python train.py --n_head=5 --vocab_size=816 --activation="swiglu" --rope_base=10000.0 --rope_fraction=1.0 --init="normal" --init_std_o=0.0658 --init_std_up=0.0758 --optimizer="soap_variant" --lr=0.0039 --schedule="wsd" --decay_fraction=1.0 --doc_mask=true --steps=6243 --dataset="wikipedia_en"
Each number is 128 + 24 x the weight over its row's rms, rounded and kept within 0 to 255. Layers, rows and columns count from 0. Numbers have three digits each. The size before them is the row's rms in percent of the matrix's.

# layer 10 attention query, 160x160, rms 0.0534, rows 149-159, columns 40-79
106:136112125072128137120129133127111111110111135078109158120107161137183185142121150144138117119128134148135133133116120129
129:124152136108099144151146111133106148102135113098128173144111102135167137148146126165172113143114130119128134161112111129
104:145110138164126150105137132103103148117149143111093157142114129104111175113111116105136101075122123152114104113128160138
134:173091132167160149148132126085161108113097149126119120150158105119088154143108113131104119099080126156129136095148084136
100:133127113122163140145114110097101097139135139124122148094095197097144162108112141130127153099077134142118125148142120100
112:127113151163138160138159112125150084112117169136096145145120143092088121097098100112128111086103129162111110157145139120
083:126145114167101144131102123104090092148187099136112161120110195101160145142121147121186097111199155112130115098152114110
088:116129144114117147138108161142128130128172123143152113119139079134121127153165156116161130204132173128127147093097123102
079:109085113126152129139163113146161106122171124127121131131082136132161109107139171146167117136164133117138140134131115136
076:129116150151094101107152120068137102095086143110164181140138110140121140135139127118078145142103113129161176131142156154
083:104161149086157149135096106126128040140113111114126134082098151098137166165119138113110157129133171162148117132151114153